config.toml
activation = "swiglu"
init = "normal"
init_std_qkv = 0.0577
init_std_o = 0.0717
lr_head = 0.00858
warmup_steps = 200
final_lr_fraction = 0.0
seq_len = 256
doc_mask = true
dataset = "wikipedia_en"
Each number is 500 + 40 x the weight over its row's rms, rounded and kept within 0 to 999. Layers, rows and columns count from 0. Numbers have three digits each. The size before them is the row's rms in percent of the matrix's.

# up: layer 4 MLP up, 384x128, rms 0.0828, rows 307-337, columns 64-127
# down: layer 4 MLP down (transposed), 384x128, rms 0.0826, rows 307-337, columns 64-127
# gate: layer 4 MLP gate, 384x128, rms 0.0827, rows 308-338, columns 64-127
up307 096:462474445473514522493437479531564443512528502555468506521498423452498540480535462396537482483512531523474583480506517520457507484488474429446559494500588494462448485481502522477482482482472489
down307 105:516524513457517537463498492483560552516574504490491502420478592523527457447531454504539506515516458576522513479470508539510497517525468479521532477437491504548557428537448501533507469449563513
gate308 092:543497421517456445515513481476485511516438503531467500486485494473525535459483478473443480478396524531514538419477516471508541392451566409440560479501509499538494541490479498450518552528512531
up308 102:541524490571548548537510517540458519390525489510512520562629384505464477525458514592495490486518522463464526457506505439540495520590569501500486506490449518541533488509446537513507471540421487
down308 095:501478548487548569475491502496546558535542588448556494510469533504505480507502504513565464475495537518451473494393544522496458525512471465480493561459509569522571504485560508460468551546456560
gate309 107:465521517556477431488473513463519443407442500489461430560523444500456503498470481558537538602483486427495520549500506489437470562504526459508505484611517544494532489494444484545537462529468526
up309 108:553464553506524533490509469429485494571541501494513495479477514472472466590489526423524479532537553524491523555526521542529476445502516470486514576408487430531550445513552516467431458469519466
down309 097:431513533514499525510497493543557486499574539513527466578528517512571522528483521546501519468538509513511556519502470402485472548544516456570525484549510548498536605535418506491437577448566509
gate310 098:467545459508504467522486520453446496473543424514513495483528534514525560568537571504527523554487493514573540503560481568539545485530465530555607496481544515492499459530493552496481524489445496
up310 098:456467453539504400542495464452464535480475524508480509553468526585453465515512548476516518463515451454502546462504450483491455511521493531476474459503546543489532522506471398504491496512573502
down310 096:586537457501479574509453471496492539574514483414466533539480486510501441434401531486422498501574466533527554500500474564542484500513575490486490554504585453487499459562513508489524502474470531
gate311 101:516423463527552443535482486461486508470474480530513473505525491474448489453528549528438632515442525520477459507488476491467451421491493430507522528512511521416526574505590434494540527529427464
up311 104:448495462511467522504479493508524530486441559483443490516548548512553583502484452551449526477468557478492504486552526552519481452473483426513419494504499563510446501489448520484565484546492542
down311 102:487454520509491519494456499549497453522471519465476499446487503477492531549468481481512536512452493531450491487507499476521437490515564611542515412507563426555515549508450546456519458514526495
gate312 100:502579512447475507451508506451523516505402429473454536484493575570525497601529479462474519553498446457518457503450451509519518506558460468528418522464535527552413521506508513501551518468504548
up312 098:435484468483472501562518444547503410500523432456533513497492500466512466460559564483514519487534577520469483483540522495479490467487477518492489488550482477466482493522480430519603485517485450
down312 104:442494538531445494513482487516535494492536486483545498535459444585485491456549453522550542535490514571518496449442527503517526489491449520478522483462506563482560442490469461485546494492522475
gate313 099:465563524452468518553488472565481508466543555463517473521428563581451575471495561564505531495496428553484464510511469481466545470562553463475490493499510440411437455475523537495513530573503487
up313 104:492519497458482489533546497477516462512502482518541448510485511510465599494450531529582538509507536536488473559535497490507520501473454504483490506414490457482448458516457494489542536541540435
down313 103:571483507454503434497529473498520462460550468510531434573474572537458470563545492525482477509461454525462528438503537482514513519474461463488481492509444477488511484490520519567554520499423576
gate314 102:448504482505450466543609455559440464519433511504480449487523523449502477500512482528527438515541513442424441439528499408528574543470550494500515437511505524521447492528450472543486490491582445
up314 101:462553493544542453510474521449486541510496474431511503540538492497488522453495534522486491562513518460543584516547517523421463495482549543472445407477542484512482494455550473374565446522465575
down314 102:499573546504492432515555534560511512435521561482449497463541388519546520499450478556498466483427560526475488472528473434556528458556509570517493471515477480512506498519421572477499487509491431
gate315 089:484502584414433505612429487448434475487493545562515513544549498497536534523482503534452435479475454457483501417513509493479545560506472516485510551521470524490482470456504561434533499505455482
up315 102:444530454480508518530505488629513544435471528526495517538511466526542471504524483459539549510445519479500470519475483497485479502429557457478522487382561543477540516526538471465472482508511533
down315 095:489439561456532568543521513493543514514483489549528558543451558483462490439498555518560480508479544456499477524517581546500490497467473528504500527539416525490414519575489514489504551558504497
gate316 103:495498500501485494494500513564517522437452528558559545499430421450508466472455452544471516484517458454443541499480534497516537501407504488541536449514501491487539485500599545534526480557506526
up316 107:440544462466514451497529460491467529459543478540538527562503479511549505546488522515475463501487468501532512546465462582471495514545518550432478470490556543501463531600469497455480515548498505
down316 102:557505526511469539457443541521587467514528503478476529422435510439487520481442451443481539472528529432494496440550545465551507491438476467554553465476496499437541458422471526543536440555524480
gate317 102:528550502607514542500528479526459473415439491579530589556481520469537512544442514515520553570506529467497513528527459552517483479528547472551425532437479514516434529557449473485446530489461481
up317 107:522417485505541477485537450444549551436460569586452514466468517501478536514457484500558454536448491488537492490542589529583493506516469421510491480464458502479556533528436530502517466513492466
down317 104:566494470506526488511532455491564488456478541567505449508490528466504440555494536577485435465368551521531542529501557542503492445491475474424431460522496444563543500520473459450498510513546478
gate318 094:483519521473450487508515508476417475516497449472409505546543459512518464490550459511481489498493485423449456523455451563525453569511513467462517521454546524465515524520478459521559488519529483
up318 092:511544482489475540401449516512565557540510485459432546496563484473444571558452416477535508539522423519528528448513554458524446469458496601489468482534493420507490525487505531445497547503565441
down318 092:488440431513491592582504541483513433564490423496442484476508518556565454488503525476463480523428510470504470483479419499551593465458511472524507521508524485503490481500504475486491534492455470
gate319 101:478494470523551443494503462469495522522443574457486530468501446486435598444561511398530481453541476480529540513541514501475463535490520495470526571521600426487512513505512526532494527523532543
up319 102:470475478457519547516488476508403522494589592520503477498471498491484476460488479479465465502505541552491529540486423548523547513467527417555535513463568496507461475546510433469543469444461480
down319 111:465506476520605593576462540486506470482469483499487496451497497460472551475458601589539421488439537563576484536483505496459521453512512508479539495474502480516527489443431530484488500529415443
gate320 099:502523482460499476574481538554582514570455480541527544597555448542407503585470561519524462506475481497521498471400493485595481484558526516547506504477484503503553506511597486460519497501488509
up320 104:511505507446531430487536396564464481489549532516558501442450583466495518594555529450455567418444530500458504531485490478480506507512517505548482528475461423451516507495544569522467482499490502
down320 098:515464497458586476504480508459514492492512560514547543472482486441498514533430512505530528518549493482467479539531444533519622547488497521420506517578522486489525592514448526531514529540473567
gate321 094:559488489475520492505508513490445533430519533541535494504453471427490463413506465472440453490403501427495470524514544498483492497491512453572538452490482472489509556507501478583492456500467567
up321 093:542522529517470521525545476474431523434512501480460466489541506473564527526446475474488567497508481497509425501466496464426455462500460539526470415448506502526507574501444465455495461447540522
down321 098:553522585522498573509461526497483579488567501528487474483506510555545469547505441533626508465566501491468513439476485512546491465465483534420441488513451551457453485514461529459504485467547516
gate322 090:380510469531521566487484497458581506510558511483545445473446492497528531544545527493526486460542488449512484514573532540467484559520552539507517513501464489500467484565444484481479561534431535
up322 087:586471474482491403484569442538440408473433445515451472535490475461469466512546464524461546529474506509449557457536458511466477463527446482491503466510494520500497472502536538488527437492459527
down322 092:519532508516493499451584579491468500486444482453528470460532483494525501478498504472531467506446531496529484570477452451531502502547545420405542434507456557458488526540540496513485528488549451
gate323 093:415524452496473488544482482492489521471480501550512512505508484474508507604512556538495498586571451513548512517475448505518505544434477388516447460469544527554530514503409497509458505497522461
up323 090:582485495555464559471501498460474516481519475444474541497516535549484501532482477451473483400514500540439509516493508523511528490550510540425496549540473499500438466501562529495512483452461509
down323 089:494577486485507541532470485495480540467518484568516487532560495509539433535540446470451482539473540566500546521450489523556518542482450412487500491523549493484437496494483418461491541504536582
gate324 094:477562480534503465517519474459473540457543479548513492568499555442435544461533532464539532505517510567473486465534537533499366526474522544524447517536485519414473451548524477520489509551454501
up324 097:457455540447453566491532539461492465437562501505555553518579511560498491470502493482450478478467532500495485475450455525416525408496586480531547495526527451526567470425490554448517503531592467
down324 093:438492457477491492523559462521486507520457496473529513450463459496453491535517535470510508559477467490506447454512571435483512513430512522521462530498465536500461582563474522474457452486416550
gate325 101:518488461488543496439547453411373522473463529501545478534530466499503531490544475438452501478530534471582526534557471527488536520444527541436484502542517473467478484443474470536470447538568521
up325 098:507476511471445507455471540567549521505484603449566521516456537451519482510503495483580536543464482435449509463493509459501489477525478456473442520478525536446512480568523500477491530523443475
down325 098:520520521466503506470570521466530504504482563503596464452479461435453459470517538432508490478507539541497525511529538525497533527457523510509504529501525470410427489516455467447457521498535490
gate326 108:516483513516518407515466562509465546515505484500527516488529457498429492550458522444488609467436551460531493429446471490459548476506458435545457502522497510437483474460495454505510587534489522
up326 103:464478478566512426480442452451420535488502483533492462521491506498460549539515479525498594455436515498521526501467481499483460486465534418455491499558483527551548446449563519511502523500475591
down326 101:560543453533548459553399432417489486527466451499442542458513536482485457457563502553512482559481466494462543528494523459485516457505519549494519482506545502479539467549510498466411480496501419
gate327 104:479456515534448485519546503525589482459581455516496481519525505427525504527425456490509550481461508450499489533469492437562553503518502539481537523499564550563558508546513487447462583486565492
up327 105:451497505535449554563488422533553509526516480541486531553513468536483558510473442485460398439539487449515447518415455489479533487499523427415524485511528526487483511573527519529505451497460472
down327 101:503474445506532578488471539465442537456453437466474503484514542497549485551502514510534490496523595494481527496504517486519468501487483494494422495437512509516533463486547431547486477556464531
gate328 087:535503575536427505450554443515548563505448453517500539579482562533499532466509456555538462528490499488507437519488530519492539523500412480444503457551522508537464516442514476513448571539510463
up328 092:532477565530518515519504404550445499535465444553525494555552487517431518507460484525486531436516491503493503468445485481493485530525456439463520425560521479515479546479506429462457527532449438
down328 091:492430477539545541519473436548471521544489525539503498490573541471500516477470486474487517459526516504553495474426484447425496512603546520511485436522522469436561483507556552442496491470598488
gate329 100:568481558499552504493526422438485467464522540529533451426516450515529514525505433463428555434483523403496537462548494535549481490484494546525522519482505446554492513512478464449485427536451437
up329 105:481552535549532528472490519451451569500494506430410506470497441573501462505533423485442502497507451460440514544498501476549465496529518511439554474508440494509497450499491567565430486559519518
down329 106:476484456593447544533514482476458470551452470442500567476467527438397462424504590517495488562510463600471507495488550508564446497416484455490469515484566551401442520492528484495526461549542528
gate330 092:536527489517613571448523475540539462475418542510492434429613476483499492418478526497457493515534559515463433429560467433474525549528498493559550503475471534470439498489470535517509526505451522
up330 094:504556472524528471529454535489473457535505404520513525544486502517555517504497526483438481529472471510533520492497499517487507519549523452552453417494539519474490493462548486435533532536455573
down330 093:439576474509540515481548492558478463496549507508460504504588518508485466540507456451442508459478496506465495500566452473506537442496436491548528444489512470502448503457450544463487630475514534
gate331 102:542450434482492569562448507523520475541541553476530480495525494490443497507521523541440542470502514538466416471523455512450471456519537359571566505496515572428476522521561445482540541505536489
up331 105:452487474531581555478502461478484459486492472541473497539476503473519546527436487425571547424469505425513539494417438485439487484473509551477509493503473478490427535486412586418426494501485507
down331 106:492469542562548423512534503449498553558550458505561502529455481441537547558528511461524501454510525499471598487442449504523538493493507439517505614536549510458460532465486516517393624462504447
gate332 106:450478565537502523478465511442497525548543499473489567485467447571547514466448506481573536518465475512522525581549524515461512544444544572474474529560483461442423476513500465466533497478427403
up332 104:507505539481470511470482621494572437499508485463465567518514496525522539449521536455540539465534491492484472633533474564497457457532503540461490528480435476395516501527547443531531502479499458
down332 096:523501477463497484505493477473513458526580507455491495525484452501470491457444470528493492477545476577454556415583547468473502563451489505481441488578554473522480519506473559449495566594569480
gate333 090:544527483475492525528524418568492517569453490530548541477425456469427538514533416501478483472553454526405462546477492481512487504524488533558547532479441513503437475420508502537507520609559560
up333 093:485453465535519409426501530456501505481539470479483508544469483470452481483432535489479505593481437548487345452518496510516518482446528437488505513520512447526587485538487505454564476511488573
down333 092:519537511470464541556454454483524502507593528483516479504388497559523499541522493523461511410541467494548434532520466448493489521570456600489480562483472455455489530412496488504484473485596495
gate334 098:521539500559500477521477570574550503543507472443548564446475425476584490497448481486507490524512511445506478532544485503539516436582436538496510506520466462565492496484513530503544503539469452
up334 100:534424461525566500567516563463446489506483607533523468455483493494426512491472535537479505549436525506439499478486525549525435462477572467424503558473554498526473522537453574429592466497524451
down334 095:536502512507473489557490527482508532495491459531606546530518493487505512455524504420457478529508501438519571543491580466473595494546424470477462536542471448440484520528560446557523511518478487
gate335 095:463461575450483511505453474430538606449531531544507565519634484550455503533531515488525545537527479518535452484430551542568519574470501484491543542637508516462543446497504468464468528530450539
up335 097:510488513504462572433538481485500486509455552494534552500478509508518557459546496543485497571441515503453408501520519526496446538553509476486525492492539475525473456450411523459526486541451514
down335 103:490459488432467461493458429433452525520496454444510514492550491497503512456491491528536506506462538495491439496512578590501383492439555504450524561534508505501501497478441551543449440559480562
gate336 100:451487493472517521592450448542463558509515432559516522482474459459449542469507515516478523507462436456464452497488481546533455506474512468606582459470449507557536546474470494441512465466539507
up336 093:503574558588472500414544537460525505539546507519530487499488457493539438530568548462502505458473482528494482505501485523493576491466469479548490492490445435510475540491528527551528541539492486
down336 094:422484463476442491527581480507523505441452484512524460529584508469494525482457537481438436495408513549489498444492501471568460483520496551474586444527504505508460455459520464483572471511568491
gate337 109:545495491489474509469455456485505516548571488522433463475565542410504517481486501468465524477481550500479548489556483503571512433537538469480496487480527415552532530487469602478484540502509530
up337 108:427535509550417453514515560527468479490563520489507492468489464450532454509476473451484485448450507469423474460618501528523585552487553497423532486553529568515435500505533536500528495482452514
down337 101:508497488451403514489540503478475427444467523511540546484431522502420489569472501490505501468459521518578486453425500515455493478541516524511469427510509527523511539425552488463487451498525491
gate338 091:477476513527524567554547442481534518456518532535500491515518568482491563491483466457457505439441457496445598507502453462445517519401553537556498525533428501555483549512476481495407445482522546